config = dict(
    n_kv_head=1,
    head_dim=64,
    positions='rope',
    rope_base=1840.0,
    init='normal',
    lr=0.00107,
    beta2=0.99,
    grad_clip=0.5,
    warmup_steps=405,
    decay_fraction=0.689,
    final_lr_fraction=0.0,
    train_tokens=189800000,
)
Each number is 500 + 25 x the weight over its row's rms, rounded and kept within 0 to 999. Layers, rows and columns count from 0. Numbers have three digits each. The size before them is the row's rms in percent of the matrix's.

# layer 4 attention output, 320x320, rms 0.0328, rows 0-172, columns 80-159
102:501517479518493514567528486491510478524454487497503506487508524502500495484511512488454436508512505515472509521459456483514475501502520503538492471482474480502453500506476484452509416471502479545473497550470487488520491519498491470445513478
105:504464488481491514479548483527515505506497508475513533546497495487498496490509469491515496544516442471499483546510528492526465498510529461516515480483508519485456507488484464483482526531509527478455505500494485496505482500490484495482507468
118:501494488501488515473493484521484504475497486523532479519507463494511515515475469484502512495490510482507525484462531494499540479509513475496547465498501515541459500527464482486509493494494422560502472515503553440463511534475496502522487533
092:513526509501511502497509491485445468494462533505491513524484498505547521486500496510524549478438544532520487496525467501496537507512498536505500462496509519522489509526480535499501519498505486475545480517502531489505480468475483526503511523
098:520462487506494505519483478518494503491509487497492498496438478496483454487514514524512513495489473488467503504488490530497518510524485506525464493509500473477458487475471475516515510545517474484451511480498449516509520516535498490507533530
091:542485495476498485484488528518526493518469504492468566523532523507492467515503493493508542530510498493474533497471489442501470481471522507521513511513488493505482505508520502567499549505555462498478525438493479507482440490488466491478516506
088:504545472503486509501551495466476465523515478548518542506538503522497520492541514465499492466503538485479531463474476475487494509501504503517501487532506527478489496503505472484463449482503492527494516490474492489536511510450446532532568501
109:497485505449500508511515530521491466485525508527548485534505519498530491472515476498510480485529478485504493528489516524526486517495505504505519545499521501497525495438539502512495462513535488500492521489520530484516499456491510474500495524
115:507510469475493523511505529491530497499527522485488510520551486521507487495466483491488460494549474472496508514492512501540494474472485515491507553468467537510514545466442465527463477525505513543476542531502546540503562472476500484483478528
094:494483525538475511495479499503467509439464541557535485546515504484484502503493491530485523506503504475503527503509465501472543486471483475441511437475527505583514474501478482496492510517511525496517477521476499491505481475545480477494487532
093:498515474527474484440515472489507485485501476540480505474505542519486469475522512503511490514495503514494539501488524460495492494530510476496471525523446551517440496500557471495496500481512522468435518471531473501505501505504502493541512480
090:505544533550489507502521494490504493540511522517505512498505485513498518457498515518478504521505502489516491475494500486505503471450482526501494465484511519542517485489489485523488528479487522493510468526464482524541491518478456510505482535
086:493483536502527513498490497478494484512546487504490512475545496526482511520483503501470490529486492512513444504521528481484491544539531506502490496435507444487498482500492496483497498517493472510508472503481437496501476531509502521440518506
113:530478507519514507493492519529517501522493497484461497471519529506487507446509553515494543529491487534553479509528524454450505499508534514511457467509497496520481481492506475513502506505535522474485433478509466496503486482483503499504498467
105:488494456520528502496526527504511498511558497474510488485519535516511516517504486496490503547507509469507494498562484481488493490474517531507503459478504496531537476518500495450496466463508504525462461489470512496515513533512518493506486547
104:510498493504488499494493442541529500501509503472518459556513507485497499514542497537488508511529501522504534523487493470487493485475530513519514477475511532509481477535490493503523530520532483510461453469532507463488491534523514543535496518
097:479519493517483487512470517508511518506527486484478509515505500509474496500464513500490452483486502517533506500511482485447447521498465476482491550516468512508504520474519467550501495497492541513550532508507519551511514474483503456503491475
101:498528530525470485465480497482481474492441501506496519522522516464522512505509498490469524514490515487526533470480494506488515482483498522534509515548510537521520447493502503495525541522520496507481517477499556539514538509513505525525531514
102:471521504512547511491543519491495464461482513525492497476479505527539546499519453522506491456507513474507487498495517568513526524518498519481520462442477501586486510506516523445518497479499512511499450488488543516514489503526474517483499514
088:488492482469532547567543520508487522498511483491548503491508445484518494498489470548536486500499473478518478550554489535523464484509560525448526470506494505482497486525475507514543511496520487498482484490479464457440531472484526524520537466
082:516530503525453548514472496498482526481479479513494466471489499503483494490503493492515475492483452519479505451470539471471492489477550518506531516497497461526494499508460460521478528528509464528519500518502519540481561527491533498477490517
091:505497473488526506513540517493471482497541508504551516506533477501472469500491472501509500493504455465506495515514490499490480499494495513479486539486531513541452517484498506567499530481497486499519521543509472563501512462498475490482503503
091:507489463482501495505526492489519483549493515467485476494496501477477498519519508510514524496499476505477484490498482509508489510471502472471519488521499529522540509470505515474482495460502530515478560493525554506458547569530450524523513504
101:503493531495483506471490501482495474494459467513499481493510517515527435499521507492539512489473529480533535498503479496514524493539501498483508512498479518554483494506540478504510485463466489507466468537483487492489473542495530444461494496
089:502537506498530490520505519493547508536466545511483488517523470497497508512468498528491503530510502512505517547502522472506486479501535554488474480501521513522489485480458508508506539466513476478529524492482503492478493499477536543514480545
096:496515514463545479493483501501522490455491489505496505466475471479504510476471496494507494475481483484484529526499516485513508494508530515452524507490433542532508533502483523523488533508527505554495503482524559493433479497480494479507532510
092:492492525524520495498533520502477481478523510467533546511454467460508508503494478459548532500484510460487467523545527511491494521529488440474514498500502506529507487479480501503432521528497519512464510507503533450483524496474440469530504487
102:511498488500518517527521451506480508467492498493531487497525490480461511552499512511531531486503476490467515499515487467489529479467490495480513515535498498493479474509504482544491529529507476516485516478482500499520490500484511454520480510
087:511520532549478523550510553463501512544514543528470485480473502524486497492523516529505496459492510496509479513521492474492503503519474500505484478491488480488496466500500455551480517519502517497539506478538510498469466463441472445495515494
099:526512514526525514510502495495479511504496524500486492494498484511494502498463543480446470497480490498539495519519511444497503500494500498513476462520549519478501491498494540478520503508487499484514474484500491464439491516549531521501496441
096:479486455484510480455502450535495484452495489528502512476487535485538524531497479547493502493495533512489481499488497530533484469494541521521544463562516477461471465556533501499535504519512524473513488472546490513503477483472470489488531476
128:503529485481492503549513541511503532510493485490466498488480510495477502496500505489499475490500453518490465514502491524509473518491457504488440504523519525532489497472513498522473515497492506513487489477480519526523512486515532509511500523
089:512489478479471504513480472522485544497505455502497494508498523471453526484503530454498485516472525522479496529453450483508518489513504490526487465473478472519441536454450507558489495502497495474497481520519490539527487484499517525458480506
096:512485471519476484500518499511511516493504475470517495534485512484514499504507502483489466550468471485514523492535480506502510503484499478537506505483535493506510516505504518514486484484485463485476463478496473451458499495494487511481456512
090:511493475504543509493505495504476507479479503481464506476527514491536498519444495477503494531504476473492517485479547504473487473512538474487550484456513519526498462456474466507477498478495491519536500491477480501536522526548510539497501512
115:489520520442519474508496542503517500510537509469474516522522533495534511498490491472453503510488492496524519474499479493493491472483519515486496509533504522514499496522478491506509519510486500501483507506480478494506531505541481501563497514
092:533469473504502528471498481520522500495502490482517482510533524510506490518509517522495509493510532513474510491494521453476532417477498494538527533517474496466480522487476511544513499462507527462457509520505474497434487508476475521489460498
101:503497525518484507458505483496521530466493466515470491480494528523504533493515528482501513497465526509501529495479513462452513512450497473478500543552518579508488468511551487538538481520514494502487485466477501514526464489489535494535504505
087:513526484511499470480494479497493498517480474453500546497507515530470513480488542487443500507510552513528484492438537466520510492472529522492474518503519511472513478520510459496483508533509506486485511479510473510566495487512512526501542504
085:520509502550502482464499493512509534485530486492448532485515563521516524481494513506448499494501492538486474488485513534522495520508514498487494494483482498505552547484499489465489477495505489530507510530468497492507511519516499476458513536
101:508512524496502533508497512517502507486468465509453506491507500493482461482487524513451503510497462510499513513481450484527512484485477516465473506507516511510526512494503509479515504437489505503518500522491466488460538515503503501494471443
144:531493505513503479503491490503483501496460519518452506497498516512455520499508522511518531509504519514499516541488490496440521509505498510518460548505481536496517486536498512492543554491501509526485521489498485513511484505520520547509534512
106:517515526510471504502494503516533491506504461504506544522467464501459511504474501474508496498526487505509496509524507490505494502512500518499495469471499493541513525487441523487442485471500462539477481531497510460447523560478564511484467510
094:475503508500514481491489480472456481451465503513482528490486499509502497505527499487466499449459523508527505502473505513504516520505518489422500483456487514545510490513468488420527526502508503530509477446520535480487442506503504493487506502
100:534471465536466493487452529502435536464503500494511481496471516452485531486499478498541482511497458507500513504498534505471512544537490457502483512512516540507475490495512506483478520510523480482485489441494519508520482495517508533492483470
092:476469514506503476477487520465515507494513498482476486438499494491532547491509485477518480467511474468493499493490501543502485530510510465530534505442508480558506492481475489484480493474492483517500514491488491479480490556565430489500500503
093:489536499544505465522494494455533479532494542505489514467557519534496509508469501516478528496516506507471494480457494473493506468484532554554499560546496489489503479514519529528515499505508468476487518498517502549483478522499482534470511504
108:507479481514497501519513486513490495473511544499550482529517498484512538546502492524511486503515489482484526504529510483528515481507527489491550471474488468497515513476462515478454496506489472511483488512502496492506527496553520515513522535
098:506469526485502502541531492495489504504435491526479504519497474496511478525509525509529501477439492460502516525502461479504528520515474452485501496506499504471515496555470509504499516520481493492497501489503506484473460453448498479476493498
096:542532516520482535505479499511521485521449510483497473460514483517504457490478515508490462529523475535439494541492520495526510470516500495521517524508459480448513508474471476553499491503492512527510524491496503532517550485448578445525513478
095:487488438491543462487522459530539489501514507480506501460470530512476489501528505497547558487561510484480500486537505497488453445451520525542490492465522504501510510505493503487484449506473492496498527537499476447489488514552482500474521507
096:471501497518467480501478512494494526495489503500516469479464513516508483508462489487507465474500508499476508498477503530495487529516481509494492527559479477488503482482520487557530498517550506497508519522509530535547534479483526499496513559
114:514497548461509535474506497515455525481504433511508501528483425427461507505549498495500522526462449498508474511567505501483515520489510456457501492499468497510492524474519482514461466497497486505473504496484505506532444519517488475520523456
117:485509475520480486522536444528493517498527508509540500482483467474486487510471483494514500523515474508476484461503514484490476486470490479495520516536483530450520514510517522550495509519524540484513526487538475494491507488477535524490471473
104:497518499517476497525480481524524496521565512503555505499523509511500473480483496480463468492519494508492515484478468495533480441497504520523524459492501488542460487532505460492495519502488546531485523525501495493480503509493521445422507512
099:506495466505507473475507456506509515475534463476508484487482510493465481513514544490480491478494515505479529481505477483446514515486504474508476514470470488551508479513491457504539510507503497544516521498482493514540525515524513473522474516
090:483522515523543479501509525508472504498499523501503470481514521499548530493529494516484483530469514510517485509498494495509521522532498532503507490469466449493482515486474472504514499481489497536500479527449489558496503501471505487512497515
079:486507494544527503518514515487525494509487459508466497463477568520521495468484483508517498510498457519567489480553468504503483477496517535525473492500495499517518566540547490510495542466466504527473492472508507501456490489492507493514505506
109:470525518476516494529499499526498535490540464465513480536510500509520517522506456508504472486475486524508476513517487519508440487498523516483496487500499523464471507520515518514549537506526533479463522481503500543476481523481491492492493457
089:491511479565455500506519471476486514488470549502524487488440489501495480520448509508482478490482503478487509480471492496485488532497483507497481503505498518481477498478492502475464522532506517488515495476503541457471467478497506486494499459
091:459513475510510478526512493485491503518507521511546476485494467486557499538494463545493484478526540464486516513492464504533496469483469546519525519521484491470540494486478500479490514521512479527484530547456481495558441499482499454446478526
106:499482453475533520531497487498460512511490511524508487484494476480517534498523509489513495482549477483457497492514470491509527485470506508525539491487521470497486475489529521520548477505476540441509480527501455533462495459518485472548495461
116:511498554493493513478481532473472509460470506510492502509485531487488536479531519509478481490481503477502478514507530544496514551503525506476459519535451487497479493505501507518552502487529471473494457477524503498482473472398541484459507494
104:487496490519518494490487489487511512489482487457495479473466500498538547494490506487498502482498526494487508499494506531494527489499525513514542506494478487509492524538526497476481498469491489548511484480493491530478561544510474533508458480
114:471510469507541493499515528451523506515528512490482509453521485514497538505508530486507531494483555491560503479510517497499520484489504555520516553495505498516477491473508469551567483472483530491512465531511481533527570496495502503525478482
104:485481535482508511458481441526538487489490453500487460523515498524478507472506528514488521484459468510502507448507518467456502478510493479473520527511484495504562504470509510541472522488512553511532488500541527513486527489473473500530519460
088:480526486495491482501474481495506530478473502503462493451480482476511439496477485508466468493501507506481497487460521513468524483526509502457505493510518467472466500511535518456509489513481455528460508489498545484443492537479503514475508512
093:510506501493533495438498516494505468518503554572470541463511497489481481495473516487481509517488522509508472515485529474525501513511519505505496490466489523491460499520515489535523512526511493506453505523519460549522525526506454519493524561
113:498530518510491459517498465489510520521524466478480485507523489511442517481490509486498490517511504550487509457489521448471480504496500481484459516505468466506562479498494517528459487517533543523468503474515515520486505510472518478507514487
110:502479497487521523534520522510501473490457505506498522504505491473536498502505460510518514490534496470482505506497473535558530504487509509481518491528512518480466537488518527482526504492504524472502529512500492504524538493546543504512519506
091:530510486496517516484448500531528496474469484509478510494488502523521462481489533515465497537520498525486542494483489452464528472466544521487491489470499479526487505485535439518500496508498537502536490511506511528538545503522507451470475504
107:501488521485507493530530513479525448551510503513494522526485515530482495493542512532489516481529499526539491512491512489487499506501502544534445543510519571504501515513532499474540494490516524499499497513505521544521509476497465517494444507
098:478520526521504470501485511501463526481556499523514545519539477501531490504548479505516523488515478528560500474528458471504517500498503503468513480495531489495462490447475491467485480469490518481470507541497467515492543516500514472518506484
100:522510509498490558441470462519490458482516453529558499508533505518488438534464489492500499525503559542498511490475504491449491468472511493497544519524470500471534455496513502553509479511528520470454475503500514508538520457500503546495509511
119:481498505510499497495467494491493507470478553489496494504497499511552507473525484499503483491537487499479521508523501487504529488485480495480521453519513504465497513502504516479496493510501472477501528510454427469496548473537504504507525518
102:503484526478512519480520543482514495526483495502466495492521488518519498501475489510505494521501491484500479540487545503545478501504568493498526464461542531543494474470496505503554495445506460494509511529455498515509482500524522520458484511
129:526469496465501496427476512532508496480501526542513524526525516513477489507529505508485540494545536495539554517534487465482509451469505544498473503449479494523520496522483499485484526492491512536474473531490528458473520543466495488475526543
124:501457480492507521481500540508486535472499449493464484512468501476519506487472478499525470487487495499499501508515486526500501534538513455488510479521555494503489476522531518542506494530495498451517486478529477477487454499517481458528471439
107:483472496476515503521489489485490518511522496460486486519479509495530529527540470506523478496473523514499480494512485536483496504508521485528560470496514502536450492531513495481519534488492494517537480523480499502437479543459470437499493515
099:497508533556479522501459469501457510411472423499509492510483483511499512488471512466511484478480489493501509485548512530464524508539486458458502513492491490485508500491515518548470480545519474509473497504481508491518485508480537455459492484
094:514492456479527505523500470511490490524510443446462497493456481525497453481456499449492469541490482511446505527479521501496491527517506508530490520482480487499471503526527478461496478522488477527504525521482499485499478474481527453455520500
103:496506471478497513491498493510487562524515501476515477516500495458546536568520482481502469505464507474473525484490533523538512464507528490518578521539493530474529483496511500519484504524534542546504527474503513499533461482542486505487494483
090:465524545485541471528497516483526490485509527480489524493499489529506499480480501503512486508472516504470447513517495539478499522531494499480478447503451488514430489523499512450483571532523517488493459441479498538503451523512514477482499479
088:514527492462498492494497519490514467481517490517519515533514465502445507521473496490538502489520533498534528570536533510530497512488520537480481501478447510531535518504509518487494479496481500553465518518493514479505525560535555502532461483
105:520488489471506493505540509531516458508509466536527492496530503489507487530508483523544514507534491518505514510495460489490470482483475498501502511500460486485499521499539514583477483501507510475555515501513484510452522501474482546516454459
102:510501473501456508497520451545499460506468513519552479495521518500504500557554492518507493443525531527537529521485498445530509456489493488538512499492536498493525475488521498496475534502506520516519501515521474480475530456473537511512511492
095:530503535518458530466448507494481520457503472541502473490473495497432503492500537464534513529451548538497481525531494487455486526511491492505471518511492548487481523496543538491503547485525490499489523492535484534504460515516514479477503492
090:499504484497586534489512484495473468493478496475521511502516511499507520521513529501498458500513502499542499500547467498508516475465511495492529456491545415531504476495498470536549536458499526457513424537499480524505513478499483440467513472
103:484521486518473525484495495490469513496526512492522501492517542488480527486493488486508514489478523503519502473513511537500496502498503505489507496520497523481493495492462481530452519552515482492506487454449519482539502446473529523531514515
122:494490487523485499543498505486505495474490490503512469495495500485505534501506474483525483455540479478497489520515500525512482520495511492467518522499476489519466531474498537502452519482518487513520505488502494495483530547466505513486439453
108:493501511491541488462503515485467472502487502488455532494496500484525529504489486507510492522497494490486479488520543513506513553532551506480519482485509505537461508517472467518494480479495464474516467544517462469504501497503512481511468519
093:530499520520499495542493498508498526511537503494542506513498491513496536524545495496542497486511496507515522540542476491493500482514490502487530466474490504489471492539514506499522538527521494511519486509511513504490446478491487499416487516
102:501498485471530494542490504488509467523498509461532524532513488513509486495487495481532475478497507490514544508490474461500513472477513486492532536484478467494515509487524517522495490469472513518486493495490548531486495522491456483476507485
095:475480523493490503472522482516475533486514508522481472489461470486512496466519468515509484451477447522493450489495521532509474545541499441455501523463535506541482483449480485467481517519501495500500526515462513529494545510506537518529507540
085:502480449472503486488494500501519483503507486472506495460479514504475458505505504498513491503501471477505480520513471480523458483508504482539488486516509539536479477519531463504487508511502525529442440475545524529524448520509500497491508541
090:516463507538469494502480486531525493496493528485527516521464482504487482514482532521442485496500522541506528467492494494475485506503485496517478509519507514533514495528488420450449503566477465560496507478493549507522499506516483484484532524
108:518512589534512489489485498471454526481473471532475484489481493480462517481537538506458520481471505527494467491507474483450549555519487497478438515480492527491509509508481482480476512490481516511512508484514574493491497501475477471515514487
101:492472494502492496546490520519490507472489467505527464473478478448513486470468479492504466491479465446508513459502511516541531498499511488460514491517484504530464491514460495526498503512533511525499470508507568480495500485425503443489460538
095:498479483488536475443520507506531474507493516507564529493508524488500469499493497520507524493500592481529533491509506484492498496472515493478524543495503539494488509487514484536506522487505466518482496511486483503503492486501488511492502527
107:527503514561495500501507539466486502504487525531459499469476494516465517474466513477493482489489519489491453548491519534512477518556488444495470491514546517503500458502491533507512451466495536468498458488539521483496517481524447519507498509
097:519491533508479499505489495530496487512511490491536485546480501505475527524491529504488462471478528539510505510527502501495497499500529496510515524490498501481514482498491513496513516529510490479479493476517501471504445481481562479502496463
104:527473469513492516515479518497491523468466489531486483454472472485467494515445535471496440498477473470463484482523504506465516514525452485493492534509514495487542497497520501537542483497521490511468493489523478493477467514466482514490497484
100:496545551482503496463485480477511499531483476513488496482498523512489529487565564496488532515480516518515502465521503485471529494490526536527469495522504495477469506522524478502546492490489505512511472474547487474466522489503496507511532467
103:453561514469534504506520527427506478521513548488488507469510502519536499481473481524465473469508518496518488501494520529521524503498477533475516498515569525527468492437499481442476478487469447515522537480471465495522541552547526552544514511
098:524461495474465523443507469543507514501488450522513506557492513500457486496524500500521541512489517500513520502525508480502486531528534477480489498473505523508545463496522489536531480493506480500475450434500508498557446476506501542495497485
102:506510461544483543490518490522457505506520493560529523517492489478464495496529496478496529514529498501509506504530497486463502503502509534477471538476476488446562538515488506517469500532520514491465527477542487470510463517471494514514505488
097:501511503488511505498491504505515505517510520498484550502535529546505527477545499502485563480490505508553521517500479470489513456459511533499501579573497503493456491501520508500526508482501492521489503513478482559549499470471561525467501532
101:524499507506491515473487474476465498471449453508513460502496480468477501525493484498524505504487494498499537491461529499496507516486489489509513486490531483540489484485487485505491505516482484508520522535477538474471502527520522491561503533
116:512524502533513561509495492467448484441492501539553499494469484490442535511497537498528523530498535474528474535538496482474522496496499497478498498462493506534536456528485494491512486491518505505503477526497490491480493494495462496497501499
093:496525502487557474491513476515495506492507433469469524476500460489467549494492490500507516538529506540502437524513506528479479516499522513508490442479489481518482504530514500445549517494504505509522459526468514508546542517496502519506432485
098:516517509564483502509539468461505476504488455497517487470531479498423486444467521496507496546480486521488476465519529480468474523498502483483467492448518501525488490503473480486458527487480511479468476489510471505492453477492451463485501517
098:467515455493495517545533517480453505494518463464515496506495482496525497483505437496522448530498459461474470520513500558476452539530495457478509526528485491487572483522539532470500539505522477500427498467525521475522477526474495516472488532
105:482518480484488485508485515490511528510476503437470471493511535499506476504467508477476461509497485503457514481478505510470489516523478478502486495478472469511529530519519515500473492494497505521507430497518530501486494534469538508477461473
086:480473486497506455517511487519498519521515530530505474512496469493499484521478462479442482498508471485483492473491515497497477491534511469485495515502499499462519529481477510520471491473527480524525549493544488482426520514463472511480519454
092:516502502462504553503464494517493533485482478521538490481480473483507493535503489469510495504534500484493478523479521512534524522514535496527507473498494479465471501522481523470489506505505542489490527480531520511466476468458476492523553469
096:503531506486488495471504493513540513494517471508495491499492503509457504473483541499491511482476545486557504481520511490526489487490483520501472507473511482464523476484476495500503489497497514502520475536536510489538565465501468564511542563
095:534451500478439509473518499530462526478535490541528492529525502478473496506514489510523557505486503524493494505499506476519501509500465516516497491514503527493519493503468540496457471479473522520467493524506526456432514459475477534500560485
119:511471496489513503489505482518488530483482493515490505516487464495440512465517531494516506488518488495477484508528520477501510525510489465495469483520561527496470473485545502527512440550497457452508514477507441479502476491543492538522526474
113:505479465491476490523535493516525495509526517487529485512516520527519469531512511532517507449519510496502501482522473474522491450472522532512504517517487522472496486474505512485502492483510513504526497529544501519517463489472527475517490479
086:511489479461507483551543528495532488525527520479504514500507490484537481507511471474525504528547468485565528491493439484474491463496541482520512490473500509468440533463464502512445494509488475513506503563509525499481465474459484455466504474
112:493473534521476502466468523501510463507507498518504494538488518482543475502470488493526508500499549509448521502489467499487506510510531461481522550497512527471511522492530494511519521521526522471495527508552515530521507463539510531494496470
082:501485474465503530494524460506480483475494512453513482513492488472550467527512477508519510478479488458481505489498516513517527477500455476514534468494500500484503528527475526540415534524513504502483496454515468475456492513508471525499484466
095:478568555504493517533464535455501505468494503481508475479440464475512491490493499509463494476490523487533465558514505512528552546512494493464492517442474461476492532515492503480465554525504468459499481458526486483459478483465496495469508497
107:511481519473524528479487536493460509524487492500481507494464514497463520478490552480515511511471547489543473504527492494494486493512437492537454491521498531500485494517493472468507475499476490528463468526494546510537488456483509512462500530
086:548489482507513505508519512521473522496480497500477508537496479440459518515491520485511514548464458516543500505517482474491482534483461485473462500505470493534519537483519515465481509474481496524516571528524484503439497554554490449521488480
088:483536487495545477586540511487491497521495542488508484475486466505512446533502476513503477454536501474490485550457465473556480468494487512519497503492534504478536511507536534500515607502509503474523504462470508482472440509485524489543465501
091:491544491530450483509513493505507421533523524488513525485519516522502513469506502486493509497495460524488482516535485509539499476497528507528491554471496531497518492495512484519513466534490453511499538473527477497505508486522521493483521476
085:435494492492492453529526491497510493473547446469541516451486488490512485476501434529527496464530511510474464489464485528527479536530472487495508513497492519530517521496492505527518491493491521501527497496546538522485547474512460533516510475
092:495531516526471469470484516483529440518517529536475508468516498524506488499481536455489504482496568530500506542507472464498485495537473517528474527456487525537536505486531501476515500473480506483530537514498477535482509524572497499550541503
100:512497522490510481486530482507482514477500518483491504517477504494507518494479499484473518497467518512527467515507501477518478533479542509463468481501493518481537518529507533492494499502491492495486528473508506462484470489506467502523512486
095:485508492490514510499499465486464508486497470479481507472546518483493490476501483485459470508470501462502487477462523474505494513454466526491478545514514485584528472520557517495536482505526494524515498491508553464516483462442504449534471506
107:498467504522500515504492557484475534532508482503451519477500486512459511467491479476480511531521468524493452517494493505507490540529477464489485488529493499467538476531501506508504453518514516493487464479533544489522475443522482531493502461
104:513486520514479471519457534523518500511473517487502508472502518506525453478516508475472517518505478488498510516482521490491517471513526468495499447507509501483489513504515479521476508489503482491475457487535508514489465491461509473524511507
103:486459517468522475490530516503501454518506529517494517475545487488522472433488480492479512482513476520527504509505478501498521509509510472489496532490482525479496508481469499480498469491503506530514548514516527502508487465471532497495510480
110:500453510479509515493498484526508471478497507530517475514546520494501492513509466533483506498542487496486519499483493489533511498484520467460546496480544509464518465448490513450523522529508488466457519471514469494538441512504476541545539540
112:518482503535512506457494483536512523486503466470487485545503489503474511516426518496488522525502525535499494466502504450464488448459519452476522492538527498471500459523522474491491488493482493475517490505505456452536519489500496491519499509
100:529532527504495519496470526492496507498505464504434518516515529511509470440487523453493481526508459490495497486514499437483472481488480491502469507554525521472512496471491503504477478484516491504504500484565487497509574478504480513485477449
093:494520520518514490478528497506490497491493514544468544458476491498487547469458525498505495491502453498522468526498544478509512530531517487486457458484521494493470519490506518489493506464489498478531444509473495460488500471505501510505510541
129:499513508488543478474524484513490505536519488519512520506535508518493491519470504510485504545484523513506494483489488447482464470475495520525495492529483471483491474548513513490487498505531482532440468475477512402482487522477503474481492503
108:476501542501500498522502490475496478509525457516509487482488503475505506466491503518488477474480527527503455498485470509474493510531491526504466488522536461469495512517488497514471465507491450552486521532486454483463508493479477487495486539
083:503500527498506494493495512475528449522491519524461490501491510470522507474485495536521533509486483489502495469482483509521491525461533531487478540462525462483505492494536534535547501472479514452554463506473496504504511442494498540492496481
104:501495528503494492534483496524500503514497462507511477518529492491499463512479477525499478482484477532477493485460457493546490474486499530504502471527531516439584474511494460513531537495536512486499519449541508509566487501509492501507491491
084:518451503468485456500444520499486543498495439452532502475470510482513490493479474508488472527492493527482549480478515471514495505490496534549495480494495501502501557545447491492501562518511466547507537486519505490493492472497494490533489488
092:487529526516534515483490538478500498527540500497429475480518485490490489474476507493474502477475486501478451481493509508486482496489512491474492517527522511476497486476413491525523491497530561471521525480530546528513543461514448537553529530
081:521498512495472492485501489512521473506466497519477530539513506513533517479485495504499508531542492526432510499477481525467469483498537513504503457532541473527466477510488482498472535522494507487479429502476488509498483485447487505489501467
104:499534470518512537516560459490468488478533549483530497506494485487511527544547478492530514522552450477466466545544496503530506506485532504496535476490495472452503512500491521532489471480503505477524498499496494494484516479451507497507489507
085:521478463513521492517537537523514507524529512516492529486485508494476492489465508510525506526533449496486472498512489520477450499470493507487446503497513458474470489441506514524557489528506508469548489524494498550557513474535519493481547502
091:497517498542520480511558494457464509510524520513509458482504459485508468487510509503476476537500455442483453481484490484513510513516478442510500455472492483491518503508532505525495481478516506495485486553487490488480493516488482504503528498
088:514494490496529465508483509539503512509507481509518508456508489506494502525514506490494475523486472515493490519505484478528500484490507507546526527525498532513502502536506524544556475491526532534474483522513571494511462467488453488454506531
089:514514533526490516464527532469472469458523498497505519562526524513536482464510466499480523472501471497557489484506529498540512544531490477416488539510502497468485540481496524474492485503481519455525521545505447553500517474519497549469494482
086:500471503482459488489473495502488481463489495509529491528470539483541474469547493497496490495483512478518573439506502477462527478466541496513497486459508448497447528506531511486480489490472499470474489509528511506436519477498478494502524495
098:478511541477481497502510493523531494533497520497504538510517514492488425478436462493507526507474491518509517496458515483525462489494461529509493532503492507527500495517500523517533491475495505478520474517518501538465544503488511489502481481
098:507492472526496497489484478528473512484506487498499531490475479481484492502493497473536533536513471483490500463526484495482494506513502415507528492525518498476512498497500525516474477548522475511478495453520515500490519481513490536462474505
116:528489524506484508476441481552516505470500465496499492522520491468460483478434517466469500570509497519480483481506531515485489491522532470481490532494502514514500504498527485548496475511464529453490503558501480516521540466475576479549492495
099:489529494545465459498463551509526503540478521459491510518543521506503492479479496488495515525524547493501516494514545503513464491517504536527476476458485505481519498482501518461528459501508477525480490519449480457473485528489509524487505542
114:505510503531504495486478487503539476500489537519478459471531538529495511491464509525518525528516472517499491473507508472477481490492523510506494491507529488493494489525463512526520476481500484492495485499490482484485521527472481563499471496
085:442539521471499480532521481474516493527515521463511457535489501466484552540523506523467500522487512494528463467520461534486490494519518548504498514505491496496503515493507531506484522493520518485473491511504485503507490520497457502489500512
090:529491549488460505491471511505507546500481463525495477515453510501476451480482547501487496498465517551480499520508489501460527560513475480469459502537483485518485527514513505487508490494499490477483467507513532503518463526551513496486460495
095:504534499495483473510482512502554499498473520522472503476511487534476510489492556487483510530520520486457500477488532483524476484511482503518474510473484474534552512503527500532499507515502530511516487500523548561535501468497497471491468529
090:491504475475449490494476475528532494552514535462549507520523554501517458527499487514490507484536549512510543483475537478496482481467519521523527484517496520531503490492494489485481489507503495500493517508479490512518537530524513502466489510
127:518502504520514506501482512512459491466482485497472513504486491478477513525489515503523505530500501540490468519499507522501508527516509475479507510416463483504562502462445504510479472458479488533477505519492498486514539501503512526487500516
091:495472516515524471463486473470513502483489458501514517499502539499499502488487528495506551519487547512498533479480511475463542501494519508548545510523500540510485503529555491484488496496490498495507493474524501521506485498524527496498481484
095:483548506519467476486496493520519495515491483530465487488525506529490503497481514506500499535516498530451499522449509485541478481518510507497504515473514511476469507519448509501518494485531504476516497486515517553490511484530498535490500483
086:490525464496507557552519464482482491497470531529487468499438474502507507547505495498503460490511477498477479528522487509514510464500475533525483547521493509485431539484511501477534490511515475492452546503509494541517435488529543464486497475
111:500517520507495487527528532440496478483477494497482528486452464461487520499506500520491455510470476497531470545504494548541507553541485485490478491512521511508514464520492478489532502480518529497481469497515514496533448481513478516482491513
102:493511528491486509508533522502524511532533486520477499503523507541513485458506482501477506510528489503532497474504461513524497475472473529497478517510516497491484538511577563521526517449513473456446507471487442502459490535467503501501477478
095:500527506526514469486467503511512490523529465491433519515530500535515561487482514456447470501516458522501500493480501517492483489531532513495488522447475464547488513471508481489483518480472535481495475506514518513534499473495521498486487505
093:536541529458476560461504474493478497456421467487488458497489504474499494495504539506494504506430505476506516513498531444481498491438476485446485492497471511527519494469501471512529507497502517543500513527490493518519484511542474504467508517
090:517471515512530496465500482472496453469485434505466513487480478497481491459453522525472514482452484504497497478490515489462509506527498429468492493439514482464536494515484469443484532510457521502475526494495474468470492497511471504453465515
092:476517530537530482517492488493513488495481469483468499483464502509511526512481488497488489495467523501532493489484530502500516501503519540488471488548508515496494502538526501497514553485503423517473493472505450488485498594483501499478488503
104:504526517499540519503516513499472514517515507493484495544533512493522518520513496530468495511503469525505491504485455499514519498483482516504502518509477503475495504512492485505504532516490513483501538512523494503479509494469550499497516491
104:530491472515489511498490520533477507476492468533506507516485445497479507508506498464507503491512480509495492504524532516520518536539509469486477505474461487497528491501507494502534486506517498502490506518462519509525553501484501533483499445
088:488486506509508499465507491524518467489491502543505555553534496539521534538486451520523561435547534489518540513493512484556489461481542542482539519530477519507479495514555524535519517500530466509490500476484490547511512510499491548500460445